Part of a small language model's weights.
Size: 10 layers, width 192, 2 heads of 96, MLP 768 GELU, vocabulary 512, 4.64M parameters.
Training: a variant of Muon for these matrices, 5639 steps.
Each number is 500 + 50 x the weight over its row's rms, rounded and kept within 0 to 999. Layers, rows and columns count from 0. Numbers have three digits each. The size before them is the row's rms in percent of the matrix's.

# up: layer 7 MLP up, 768x192, rms 0.134, rows 614-639, columns 48-95
# down: layer 7 MLP down (transposed), 768x192, rms 0.0646, rows 614-639, columns 48-95
up614 097:470512526520514408444482523434524397469444520534547474561463562533531495551552496493560501543424492539454463482447477582460389504473571482474495
down614 102:560489552479515502490516557445570493577607448492393487430529463505459475480547466437408579498569494522517509593525418491567494619561553608467434
up615 095:440449525579442599418550445491541505500518521493534505553526476545454517529527408600529436609419527569476511513543592544518500555517451535512577
down615 101:456504416459530455548467602510529581421423516535462527468435523472459502500462550426591463497609487478560546454382506512522453539417554412457517
up616 103:484515394518497578445494575503438443408552515513495473500436380529560491511559457475517540492521489437574515446478444509510498430536451522509437
down616 106:516490540416430535472486457570429460594581466560492492519521510429488496542463575395581512521506527500446582566495460459468477468547546528418550
up617 107:571506531490449492489501375543529484499502526649579545436501496548536512546565456515444548505442492493492489437456488480557465541538531527481488
down617 108:497468560468423512449477510557557439467498547488494463503431513390518465503488503483597501532462449517499448464557546427510480499489517470495472
up618 105:451460419606437439526610439574455441528532543536521574568452456503519553491547565554561541540544478485491461487520545483473501512492528446518432
down618 108:470438421410445566552456493452491562423404469546560456424496552544540464470486538470497459508547427518426481515518377502401455535516543578525496
up619 101:535478519531521489435459478562497476539554495486490507481538441466561484491448464584524488440511539469552471501456434565454478546498423533514433
down619 097:554537545551482501532465491457536473441378374610531487466475541431471544520614464506564474555450552421478559462576417524559585540537588503469577
up620 098:535680499560478490477457451531522546483493424511423480452545443457445396457497488465511446446513615526469547544448476559471585489452516462516395
down620 096:500441409479573517557522572495522383594452514446459487451485524583557510528528521486534503631459504489495491403511500398466430528508488536480581
up621 099:535538550406430493425488440538508499520541441491492451468531422480473512528454498500474503465507485543552570567471503461453410476534465376462564
down621 103:525396511537479467517445528458493539487451559513498426511470499557484560434515493473522425520457452513466416443529493551511570471510473575530414
up622 110:488495557537519544595508468534518479535453576518466417577449478534565591601557406522580532512455494463498497443471488512507467520531463470462518
down622 114:547457468481499492481495554554468597513519431559493431490573453463486559620568481539506515448586428522436412610498521521455625461448511454432569
up623 099:484444515462504389553449530484588538498534586412421537597482539475536558488444541477429449470543489488471494489579569553480475601492469530485393
down623 095:592562466490524526416514473569415418561535554517519459457429426508470484536524586525445546496463494547419460510429451475488467444560544435534573
up624 101:439442530516566512460462458506469505506441514531635399433605454482492452518471506492482453508463609428352452477449541454417480504471466563530558
down624 100:528430502463513574493485527498398505515544447522497484603408482500482511493445467473511514519452418493570518512464544501518347533543492517494572
up625 098:393410507609561490373481469431478465436514429525569382505480478451518572513552439414488555532568448448567502427587441494507504413496505491514535
down625 096:559547536444508574520483478554508479474506519456562611486543484533562500474453534551518530554467426487534433451505572531570450469554500535457411
up626 104:495504557505450474583507562413548476513541548521465537574426373464583523487423440438463491444494483499540526478603430487447435460466465563535520
down626 105:538471541542453560385510557508547428569492533490537472430558401546418524521505491495526480538569558476472518527491548554596501462433503467537587
up627 101:519482437571479524436540458478584479470523479441631588418507462534418492481445565471552472514479441435463498534526466454389541517473455609500485
down627 104:486533539501481398512433500532409480516478525553396439522463529527610556469492398537444485587524503454549585546467504555497537430484492355497514
up628 100:479536497489491448570485556582519468495438406439469529454484538479515540586474571496534452459447507454459460454493511417492523490449443490572497
down628 102:563524442436548582472420484410514486456462566508487463530499522581476472418516455482499460517480466531542501530479564457501363471539487515433480
up629 104:472493567575498456585480531567426594517565497513456528511443632591406532566523475511598551597538475439613408446493534429595417540470518518638457
down629 098:519586545528533423524488505421524422645428586484532518507503502511598452525386613500533494515558497583383522435439492488442493468489394553468520
up630 104:542408458544543491605399526466595547542505568502479535376547422472482434492471449539549552512551549511440516546536473555536572403532511414559499
down630 102:512554411533524541476563335493522491480430463507475481576436356502602531405471579617380370489474420510546502468530499406544500546507520524502490
up631 091:520577446412444511484442511494495562496470537522550549566501543452543560485432500539535479434531530453461495547578453579418505401437454507598431
down631 092:543478491456533474518533506535545518499526462423515496448479468549407453509491474401580473591514474419463595503509600515566527423488608473493523
up632 099:488447443501577501595489474557433513408515571528464518566524422538447534474506509561502505625468486457501422538587540422494506414506448408486500
down632 097:540451457510391491498532576432492493545509482540507472458507501422527423580617532441506536530554522504536509484455442480526520579497498535476590
up633 105:462472516513514532439491504565431533528457487497497589399550488477583474477545492583516531540488514481500459459543381467503489577508460428564463
down633 102:429529540502501490483563492464540519455557479499408392504433549488541495461431446607504473499489555492536546513380584623543527465564510507463581
up634 105:475465444443563586500472518487480571520434546515486458388492514548565511417338559507497547452442584549497520544522519476437543523494540462460536
down634 103:525517509569485498532544486446439365502416427453486540475448497487525513516524440561506576552533474532556479545479541450612566535525417532512385
up635 097:552504491575424467484504471663515528475479461513483518501486497511476513477459478551511466528476519544544475486461484531516421524503378508546492
down635 102:503521501501559529515523571497451442523423465453405467556467537487518500503519503434524526458480559440534535542415509494493501486512363456520404
up636 097:596415423542497452450532543524507443550449457463602478547475572609506523541517515431485478449538574474514584441549593505478489557509480426480538
down636 104:552508526521630491532489505450563494467555550497427509429510558433474438470547526495413448475475441451511451446481462504511586434504510495496545
up637 103:424542483470541468612593451547442497561509472580502407431492489501530504603520501452500396566490549474557571537472450469412448462504596557513390
down637 105:459436592493508477497549587413442578553453528494483458501508481455539501469581448494489545408502543496500514609465530595491530511508499476517520
up638 103:513439418449414466536565541524523503456461463527560426511507481542519443522628544516612461498536484545458496504520565429520454555375482406496445
down638 101:469422490530579450487463523438446485543525483511560555529458483517495553511443564491444562483546528519574548507489479517478545446473408607480559
up639 098:498524519489538542500446419518479538521473538556471482483475465515574605524500503519429425548527489415464534472519459549531519449460495530571569
down639 103:503463403564508408494508600430477513534385393482478526515527519534521464486487420489554362497499569542471537513436443439516424600570500508482484